config.toml
num_attention_heads = 2
decay_shape = "linear"
max_steps = 2903
Each number is 128 + 32 x the weight over its row's rms, rounded and kept within 0 to 255. Layers, rows and columns count from 0. Numbers have three digits each. The size before them is the row's rms in percent of the matrix's.

# layer 13 MLP down, 192x384, rms 0.145, rows 43-191, columns 128-191
100:091115153123135073122113173142134116142114125132124130083034109156110106144135038114160140122076170147165179193154160135141176138176145107143097113109140192131088103073095125103142121087139155
106:081128144131129150151148126080119130127146120096131113160148137165146099086184139123052112124134106137181128075138121083050121140131124145058175037079124118080171104113130167096129119151122127
095:131126083099191121124144163123171096131149103138161099148161163160107116155068134127170105169134063125169153123113135152159165146176093105067168152089134125157129120097165101117095120105121136
100:158045186124133113114111128100095150116131090081167148159140088096102130134106109080098135136112096161108140138146058089131099161120129147093090142165024148128096096123140121121112129147136117
103:127129137142141153126115092149161133099169124169130118144151116154133094166103113134144125112120162101071199124188164072133123113136147146128080066103148175117100118139067097150137164077116137
095:138091108091066092100135087105153115083164087181128102090170142138140092169161148136109153090166113116192110092129099133131117168130131121163089166192140102151063074153118101118113148152126124
105:094130065143190140143202171120104119157120111136182137127083108082133215125150048154185133144169132129129129109129136194097143152127106096149107103140094113175137174119115094134151094145148072
101:155142110089135097169108144178116111071161128124155129088036095094158159088117142111157109146177104107130171155080101073158171106097182104140099110128108090156131120165146166120148069146108059
096:118122100103123189131163187074101104102104107084102127173090087110206109089165121218149112097114093079095128109091123145147136100181110146165133113119164047153167148158138182148154091074149118
110:094132151121139077138165153163117193170073064105147143139197138145132123105109121121169076152132193164104151083138131103124104109146126152137209111080152158114156137091149072152110178138107164
099:149130157160120114159173110150139116108134110126137139074113102116147109163123154124186162191155159153130153132098139121140110131100108131083154091133106107149114102143119106141174122080119138
098:123113081149116055074136162144162154104133091189178112165126093102094104077124119155118105130175131167115099124138148038170124193088151161160073105139106145123081111110141110122116153154155121
100:137108113107194119106142174093104132173101116101146101108068137137114131128127163155158109143074148136110121139129144107139079126135181155152096067161086105171135189158095111104104096133161168
092:127156139119118101107116181116142121092112116132125123164114124084140165141157062091093196129118118149124156176088148143195103147116161149122107162135104163147144104123125154080070070145124190
102:100081107152148071139094137104098104067108111060149116077113143082143114129090130190107088112145135149126141144146107076119151107100080066150095157189177160071152094094092217146140130090126197
103:138175092180178113175180095062124138058141115199091088164122050145078134129117077153120094165136157115118101136142103119152125131178174160120150154112119143162142080119101117152145171167142118
104:189182073093140135136053128077144078132131137097137115051126169060149139187180135081125100125078146083200138114146126108110190048137120113133097183158145139090063078097175130125117174109160138
099:047145197161072118126154141131100136154133166077133184149108124170140172087118138117159155147160110116139102120102136087173112138119072154108134134052161090157140170136150175072093134101105138
104:172124144169137161087122155069185138128170160142172093131157089160112083082121148141145048108149098123100171096117186135157122121158146112119129182147158149157089186099090084150080047151126113
103:110137118066078182136161163151110133168158109143128116133122166127179106056150132071159088095134112141157084130163119083160087170155106118128057152164102118110129118096160088146111143041145110
154:130183152113121150136104093120162151115159038099109140139133183111140171159124079109085137133116126138128140159118138174137116113149123162114150150098094101116146128136194146109100136145111144
095:137086098156059106129119160060045144091178131110121149129137160088164128115115094136166110125108104140121175139111079115136096099168207158137116123175102156129092139116090146123123107142070130
091:111112108132087122146153157151111076168078090149099152118095160099088190177114144133177138138174150117118140171178153155091139137123112144126127055096130141200144158145121152138119119146128144
103:117101080149108143149161135098134106139140112166132153136148130109166170091120128161172155147103114144167189151147184123168142172123159103103168115175174120129120142116125128132052092084122126
096:135123120098096078115177122208141129118130145118184114120068094125203172153105165091148125116111181173186101097126100111098121163128126145160117198140161140168099115126196148130120084147139145
100:172149163099111157165126109137176092135178151081128132156132161097092099163131105126101126170140118140155138151146100100171111118187122123169147106067114121067076106117108117179162183058107101
106:148179106088043128133129149155112072081134068095111147120123077109096154080140167085156136109132137105138110115111107148091147130159159084102167135115085157139173103104151151156159133178212090
098:109087116088120095125141076088122160134175125121212071148117119113078119159123118145096105120088152094134114132134131128145179106077082100112168108127153127107087107162084080085107118095099215
099:113125164164126077162150151123125040151147096072145123097158112167098119098151160147131146103135125115111104068100168133135133106111166159113161112204094096056136089169137166090096155114098098
101:172129102154166141091131140101163147092134097125152169101124117118116206128082155189152102148184114099132142057099141135094139122127105109128167131167139172066095169156102094117178155141138131
095:127126153173137164074116144096114117167065163090147072141122163169161124155141094059191114159105119146111119225132130149113133121133150140155152113156131195094164129145109107129102097085128112
098:107103237184128129180056109102134137140111145127189104115154115122118128109153106181119127146066161049124173136118077129088068122102140200129119107173143142136166147173137139120116117132090095
108:120117077104139152083124143136013154094075150195108067164161138172135153159144117175152150099078164138083160118146123077159104155155164136123120132128140112144139149179120148183066131130151150
106:081128154070136163198151174170096138151139110141129101123143166120103150168116139110169090173125135148116152135097187116121098099098136173132107109106178156114157125140168154136144107097114120
096:121114150142145195144114152153149158142128168088128147158168134121141141134130153097103116172135113092169187137123151146130115118123147131094175163125070087112095074158100112169134171159120106
100:111120058115110089157195122108126154127125062085111184106085114140149159105062197131117121145179124090098101139134159145151133169123126076131141093162126127128130108067141184206197127105095072
095:134080111148137098204118125102133166111086157154119133157128110091117169088113153124109144168093119156122170135174161133145076124085115125142105089085161118141086063082126116184149055112121123
102:149138097133109112104215070124098108099123131161145134104127147216177192089116127078116124144096113133128124132088149159116149128152142178140109092092106030136120095129140097168108157138110103
103:073128105124077123133117192143126143128127142121106131088147134075089193104141120110149140092196081113094120111088125180135105037154140074094093134115072092117108108108127102167142088154160085
101:147159074150119099108084112118154143081046101087146088114114143108078100142113185143166051113125110142107066148135062126125074112100104166156046132112132136154143133116117133078117207121052139
098:160081102153149091148148176120107163140102147126039130104143142080098134164125140113111113156163166168163127087114102105144123139111117093158075127124140182190100156156149138167165081096141165
096:129151124105105075124153090161104113052151084127054074171103081105155092183067123092124151143146123129139071150155073139153085125136135107112097155108123103138115162080082062167095170114105101
098:123066186150184032180099148093104119159090120108124142125136143116151150111148132137082165135125099130158085152139176119081194165062125125121159098162148147115156163102186138125137125116070185
100:133129146167080151092149132142091152113108199057163123120108125057131105120100126097122085134114119142131154155160134152175152126123075146141184087156157125143064145113140108169101175135090123
096:170087165159164121116160099146165086062062081112187072134160154087059133094093175150089055108131124127168153130124093106141100127137111104117087159064136093133156120155153105129084180057170093
105:198108087185118124149068120072123159153099129080129089106088119101157127095161124103128120192119095089118099122108164093128144149121131144132125141145127141168097157074158181064121108157147173
100:102147184095150136146138089153112086152067144090125096107139130060130178165106132155150174114214127125102140134114114092129168152116126125110126111080074111104071169066150058154135149162127139
103:106073139171166112151134059121158145078166139102124147113173122156113120157138137097164095107094113145116115035172138181147180143131076134128111168165143133114138129098105169136129160104186116
101:148106134120099070149125121152177116183071098095139131078092149149099138140133115114136118092131116123107141129136142133114123063133135165099194093164126139078073118121125115137113109110163157
106:147148136159120165141066130152146115109135097061125127134150108111118144093101112159126131169168120169122128100140161142149121082125114117119147202110134156136147137134178182140144163141138137
098:156150103072093171131134114169154122124106100106130051172107150184112112165140092200150095126149123115144164178148167077040124069122079172099126125096127149176178124148140099088134019131171097
095:129137102112104143096129132107131096127126125092141148152163165072104155109113153149146120184193124125080132150163187090087134098073079075126160108155084163145144140062072101124105144174149154
100:110152071173154149132127173147139127163141128166086145186083168150134145130150135134162136108123112104131094156109115092147135118108136194059134141132214077158121114099113174212061158127127088
089:147074094150125131124163195133078123124127208127032081084094081136111173062112137150111119145115093138087113124124054115099138126106136142104128159089136144134126095194117159168130114173120128
097:146078192134185151118098116200142114093108100158141170162124134111100091121138117086116131134104104113166150115132094086143053091162098138143176152099153085130109109161132112141121093123124171
103:118114104107129110163141129140167133120132154092100198107130160059089151149096110141199083146117162125166141100119153111144089126082135143167128140112073118085214102134153151097124131131149149
099:099126130135117151153100090128099150132185098122090099126113152176077115164182105112091133129081051123164090085188123138144182066117103104065119107120132100135127112103143160091101101072223098
096:116165191127075116111174154098129144136129170119113122116187134169125130122104153098100151126148169145087095115144153033084045128113171178128134152085093163080091122094091081082094133116162134
101:176159134171126115153140194136165115168121162101142109122154051073068140065120103114146189151155129153146138100108091158158163088111104127062151105161081154157117093142209108131163174121110140
094:174154090132117078122094132108130063137030126088137173102103126106162098081132083141144142130161176124158166086148117125147090158112072106187108146114139159124155186157130106144144151102136208
106:112127102124145136093164101119120109119134123120128113137095094073161119111126124069131154168091109123165143125143172110105161084177134144102124159093167098135125129156102112106135138134156140
097:107123176139134104114098107115140123128119174100150066098146115133189156075148168131082096084138134105138156142162128198110134166144175157122090104084154118072125127104097144033140115184104125
101:056097147114109140195105145174105104095089077108146133187093081183104145094119112090177162121093171188081128121148095166095135170152153152069040153125186124076088145134121120095129139111138117
095:106184074065166128081157118157144094127065129179142168109052103132086122096152153131078162152134141121089179121124155103107097134135161103099075138078127104118120180106108140193196089126104143
098:105159131119122135181118176101083110151132148126142175101144117109120120144125141165101148083140112112122101134175102102185147147106119082127146152113173168096153088076103167143061120150075102
098:123101178090124095113167149166069087184149109139167173118096170138141088081095145137161038152164057153122094110083078178105114133139116113113061108071155119080148160165102052122094152169086115
105:138134151112042113137149134130108195124097112189165109160139099166185116127095099130125181055111116151127132133135116141165106100161208132152125122104056164081154155151129128129150159151135167
097:133094137134165110125145092142081112103112098129154043108100150111149150113084060145100161155081098160120174112058117170126125071114143079095120179123142074143157204150182156167133104114138118
098:098140101134098142123127133132094156118111125119142116170135172116142091091163193116126147142180159146108148128129138187107124115171157163146159152085060216135145138079107088120144098130125091
099:165158089148190099139119134166117047108085111022122094148092136112151192101099111099152102124058107123119073108162133124130110088106128099167076136079100181136131124081137095147108186156149150
097:188106114098120116119135166101120129068130129109138114099130105092156104123137130141147086126154091106165061094056094157071156090155112106145134154169123123182144070103158086186211135179069157
100:145141164086074122126158092179162101144170117096167079128088130155103146162162152146130176140105162129121213159168122135111111126094160131122173102109089133126114189127084143134114176116096092
100:107092147090160086103138128124174145093130113171109054161165085139125142092116140154176135110154158119143142095095161114077089162104071120163171141188132100088081070111173127131072180147107074
099:140127122088175091100157119112057132076145083138132099090117105110101127103112105101182126147166093130092094113093159148115142105173130118099112114099136139143098141138174110133126147168097138
098:129170132143134121152124142125141104096148109133179141201154129187092100119124134151122114125127196156143153153158176124217164095163182147142158085128075143131114131115114140151082106079148122
102:093122173113134145056085113097106107119176115135059108142098159133087061083143187148115097120111137053125180175198141118075161100156170110100182108143143041133115131155175136089137101080110146
090:109122136140101135119119103101105115158179129121164184109073146050158168165172175193112107107085172102143110101103148080123096163089166145149131120163182107106112093143174079110142109080158114
094:062119084175115107133159162076071205083077103147102086148118172199109145111128082166117161091138084153164114128161143168149131129138158126140135189131153135074170173118105128167121044140169181
097:185121107097123179149113093201121063097110118136137115169144165109115140089117107129160103119161116139080112179116091116121148162152120161052127086098131083170190110133164180149149129111087160
093:116093130103164099119061139130104079160163130067003095132173144118071167136125140127112090118107070151083130069125076120085112030089136134087157129153047115101133182128157155118091136110084148
103:140125095171171120172139119173128163106044154098189117108148148091127160093043153083107089027076088127119105102156138185157122136112104136126127152152145087094134189111104109147122079105197095
103:142118128134106074190106160110102143126135122122123125092178145093126084052135147175161150155152093122148096121086130106100144169100109123160130106176128124164087167124138088140092124101140114
095:146168117119078132155114111111142125153102176108149170172137141118122094044153123088136136100184145144138084177145086129103141095122155155161140055111125213131109132096134165091135081166151141
101:144175128103158116138142140116165097188195112123066155210114142194095085131120119133127142145085143081115073176077093116162142117139100149138098108153155076098098031190136115157097161117107065
096:165067109089065103060159114152143169144140133098115175101158102137147172082160093117104051087143090194119123091090163112085072154114177208119135150126138079132071058114146163132144081119174110
097:128162120083109180098155143153156110148088139149156135157117103189120166101182173161082101176135119195128059160160131165179147146157109138070099164063147181173156082173137084110139090112113094
093:159083107068081118094094125125138126106189115097162071098079169117138051190107140206156120127145116066127151097104130139143136088105155139151138149105147093086134151130139105162159116104183153
097:157167161090099119145177139147130064155104161122104211088111156160111086170125012137098157132144103080107116163092094143193122124087124130122093123136159146107083139081102122180109085089122184
105:149157082160101167121144014119169177104096095178181123119149135133144096085185151067156139094118108133186102118121117168185164130095182127149121175128156076057112105116075155178067119111154140
108:093152128117092132156138124112130139157191148149151143130200140090117112154168101126160162167127133175185142141189116143091167116162118142128150173048114116139147201105075065072153121132099123
093:169104165125083130110118128079117098113166120187147183118130168138151091115111119095172108113139180113180142102112095150150198135152146118171136196111120123168126126059107100095138124078079103
106:134136086110120075161033090097186165130144144031112145158138106120192140094175165172127147157198100130122153153067117126111140127082184117157130104103125123125118062142104125126140162100056098
098:155140110104133170092131110136142104093094118128157131163097090123103169107078175120136167070133130149118152144162111112126139084123136188096102141141133120200125121141123117141188120075096151
094:118077050186070119166166081141112151059113089173086082162151167127112097109107118169120168143107149129117098117152086159080182092121119153157173215127135144159088121082115163103145117149187128
098:080112184181148156118161185182141076121138167136076096103062060129144163041159164114158176118187080051134104136110092146139133155075139091082168096048108130115171158100116156178138161140131078
101:118137154102072093112137129141214157105095135201137123148157148134178105157123149101124162130057094075138111092166107074152115065116095091120066093175143136133129115181125143085130091134123146
102:127175130114165100114102123130136128120121095121077147124168096131135124117078089146075100154166112138133113134142168135103122142069100113102139113052141132134059150111128136144160105197124170
103:131058070095139117105113145120080089151139150182104117183098105075072115114137123149155154100122141110191164142165160077170125126108128126146129130201130145188156152071089172146125130108070105
096:123152192157104130093096152113065132114099154131092130131125113174142142145174133148163104081167119169126100085141101066085121099187173107137104093158142091111117106148108178145129158137107083
101:132116114120133085133084096117172122074146153174153135134133161140127136156143073130057194145159184098115073130125086147209081137115097151115089159132123150109094146115142177177128122122149152
093:090118111120126122141158169119126027146155141142135123177100138084158088147120107144131150140116185159084156170105149135152119161146095120133111161121134114146148141140126093123098100138128103
101:193109141107067132080096073146145172171116144106074124070106115124181088175185149109139102143193108129143128106149120107074128080138161170163126155129149126116147171116101104147124163126146166
103:118132136150057089140178130100108120167131097139041196105107119099121129119078089136131135081135126104149101104123152160137110063109136179114162083156143155233101170146116136096121121124093150
102:133131154113144089137134120143176192116057123159126202153081122160121150138146062109111128088122099122105121094125134185134112129150134129150155113118064138115096083159140174156138072090069155
096:084110145084130168151163130081120140158145135108183147150112134098160161146105168184112148130139123106093153063155144108148128123107139109173098107070142074176139140131096139097156155191161119
095:123092120161056082166148143163125131133048137102144150110166173108119118052130120112137151142107139127099150163058133124120107169149140125147100156122170105116145104130161145134184089137071214
105:143102126076129116112155101134103134116110136134208159111138130174091155119165094174129146127094156156179095117132115132076163171134128149114177136140105077092142163115124076130094078136167100
098:148141122141147139133100108147161123128078152167155115169144106163072188049124077121103099119101111142128152136106107138163115129128074183126155133125156223137162033130081066124153106103151119
097:078179118113153043113158119101128120135082160165118148067161119156129134101130142089136107146116124106121160090160101130136189080108112047116186106077142100154159174096164162144167092123136084
102:095146136094140121154128133134124128098188135024116147083147201134105134230132143173129150122062046113131142078130070103107092088126147097103082106065130060126086117199107183117151166219149137
093:119097147096169177176136075094076155146144156084105121165098100136110127139166122144140125109107174148146072142099082178144113117198113152101149201108104133136086073139160148135110084152125098
097:114078149108104167150142122136152076079172155113115112149132126118044141134117128139162100140168095149125181136081160092089145120107168120183134129053158138134103083148110119141107128142118203
098:096149151119118160203217086096128167127111122129155147112112121126169098070152147108141124125151107106155111075115118098079135142174092168155095154162127089097140156145131141135136107145137051
092:119137157148170153097172093125133192119145164161137119128126110129056154122095137162125148120121166121084147137155190138169111112108124166104130125109189124186097117095107180120096098146208114
104:155135125105086142159140118119163137101120083157083194134100163116141116145130188094078098045125197091157074105136098079157165125112055113145123169096124115134160158182087069094087113106086183
094:135142148083146150131117138127084142086083155141104109063133099055160125205110169084096152123089141118179095128112087110135121114171111120137190166128136103155076120165103129134124085130150120
100:130083124104136123150138118156067154155157140108137058109122159126130140158086095112100172121119149094132122151155117139157123071166063110147079097110139105180105076106089189138109108138134159
098:216114105095071119094092175152164202067113130164151124146148143115087123153085189087129101087150131112155125126119177094146099110056120168070109128114117116132146144092143150125128142182113143
098:139117135165112121093112147116109132072123120127121115128176144140115122132146090121171122102185104146124153196116102101207107181120121135161221198184167094151159111146131112143134111145124146
107:117172128089173085138165121125123090082080148147124098120125172115091143114096098170111171127215106185120188164072145087107106168168100146069130142080122104108062150157087133143091155066142118
103:085135111108160162134142062161075141113107151101174097147158124074129077186117118120110168120111136144138145137137142143130191198132050121089205114121144131116126122207159127080117124137116109
098:056125098097147156169101130204130139121109102090118125167098093133125095155076130156162136147142144152124110107113133155190068111175103130148107093160121125124141140139118154094078076129119078
102:158130067178102113125112154187180095074141199094141114145176122118165189152154139217218087163153085191087108127112166093087198079125105081124088158062109075080124070154070115103058182115157169
098:119124126114106144134153099088217158138087082157101173189221167140075103178130110154178092107112137143179141160087079147099152152177111096130179147113105173109165132112131127104192144106083117
107:085090131125124120072106134117137106149104150086143171109146142087118124102096204158141136174105094070126103098085122129150147128184158129112136128087080108086184115084177154112074118155152106
104:140152174083107109130172105144189165071122110107085098112133108127159119160145139134153127130113157121216100171100170159152071093073060122155200161176153148125146130124121146155164086143116128
101:134109090125151132180108128095173087136114107110108098086161124116059108098143129131133124106151172059109162111143050138103130084142168105150063119177117173143119201107136132151226156160126123
101:176124080143120080100141115112123114136137114062118085103145183085151152175156147149105143073124142076092108140112105172162114135098137083139151124086123134075140108134176175056107113111150152
103:065064127143127109087206103158132084151164094155169165051085137125129130128130136091156160125106111150099142145127146079148148253139170129112133193116132167100142170095115124099116127077061105
096:065162188161164094164092126133127129085138112162162117203173100164142140113157138136116110091077127079081123102098101142138186124166104093128141153074051073141152101133145088133141108117107157
101:105125184121137108075119105125084100170124146112087165125161142115095097128131059063136124190097192106139094098141086163127141097154106128138134097087170129144109093139085095086130112142083111
101:097127142100106046060147135113109086088122108151160176109056105186138154165130136213109092138170043142106139096135170166115140113110235109142174122062163105161117118175137147138152084147148093
100:071133177097115078149141147161143120108187160063159080130103131136108122098151135081118108143109140158121105086081139121117122117135143142148112160116098169081145107113208117132092138158169143
094:095137114177104128131170161140145098150167085175154180134128150086092085101125177089070147154123110111172140108133144142105151119131130129112091100087178134140126115157122071119202148074150089
101:112207156151102155109145103156182135140132162145072158115130160103124139115150112140166130127144160114071091070106054174124080106155176116084123099149141175133163166126152129152151067106129132
097:149097110113101081160125094183131125119075148137102134130128159174134145108141125158083124122162155155143138115147167105082192132064144127082105110105126107174091129152150128088086110155143115
108:125125127188102144046087131117134100158119121116132131099108138174110113157129126122103116099092192170115184077111147138124081066138115103121175162101168164119060146152115145175051131152127120
090:173119147093183144096157067214135146169149133133123169124096129159148147153128112114105119132144164148134146149179108180137109106132085121086143079146121104151163086166115097151132164174102184
096:153148128136181133113144095118129155134082144075109138162117161159165048129123158166117114131112183122133087097155150100140132117220115132131089143145099137132134137135147164151160141152124115
096:114086111172129081099137107136159175111139156164082163099147103168133173170164125161118167083138139135074104111136126165161084141162162138183139097167140171125122162122095113124113181107157168
097:129192162149173066106057160077138131113107135087147142098155096145106105117099126154122134116169071137131160105121099145144117099183168110075118185090119129111117110118172149116103141169152154
098:131095197122110152101149118121093132131147102126149170121197151111153162112121093162098140100077165134137130159095109158088197139158121137081065101097175126160117084144141129072083128106104129
096:131116148099114055139140143141133095124114119132125163076139114175135178105148182190125245116097123132157172132135164147128130076106151129136157108140100145138189161109128085106104112104052131
098:112210080067139155101099148173169087159132176167139134088135100110101157132152167152090108090127111189159055181109117118113091152170111092093137147131138133102206103125150112107114177111101141
095:115096098146128082183102134090149164091124149107127122128114095090116098112045133130105111123122116137103085092136119128136163098178089118172148149150175115172184178128189094090090121162143108
102:063157103061125178130116096112113126161143105108154152081165126134168147183101133111165121165159131068093117140112052177099180115117098205159148123124121081071155131137130137144121155141123131
106:111099128091141098144135148145144166151086103032107191157193142090178185178154113121117126167106129126171044225130126127146158152160160144135103100107048105129173125068114170119139161170129151
103:193171133108141129139113132149151118135110103094118126131115127154112191108106149121085145130131046149171204069134145135129146124118073129107118114109103141135101119169096112156114124155167127
094:205138093142134159168157089105122126129137077092177099065089173051122166112133191107164083092144129097153171104127133134128179101126128131120143098139102127168130160181109086112084131110132094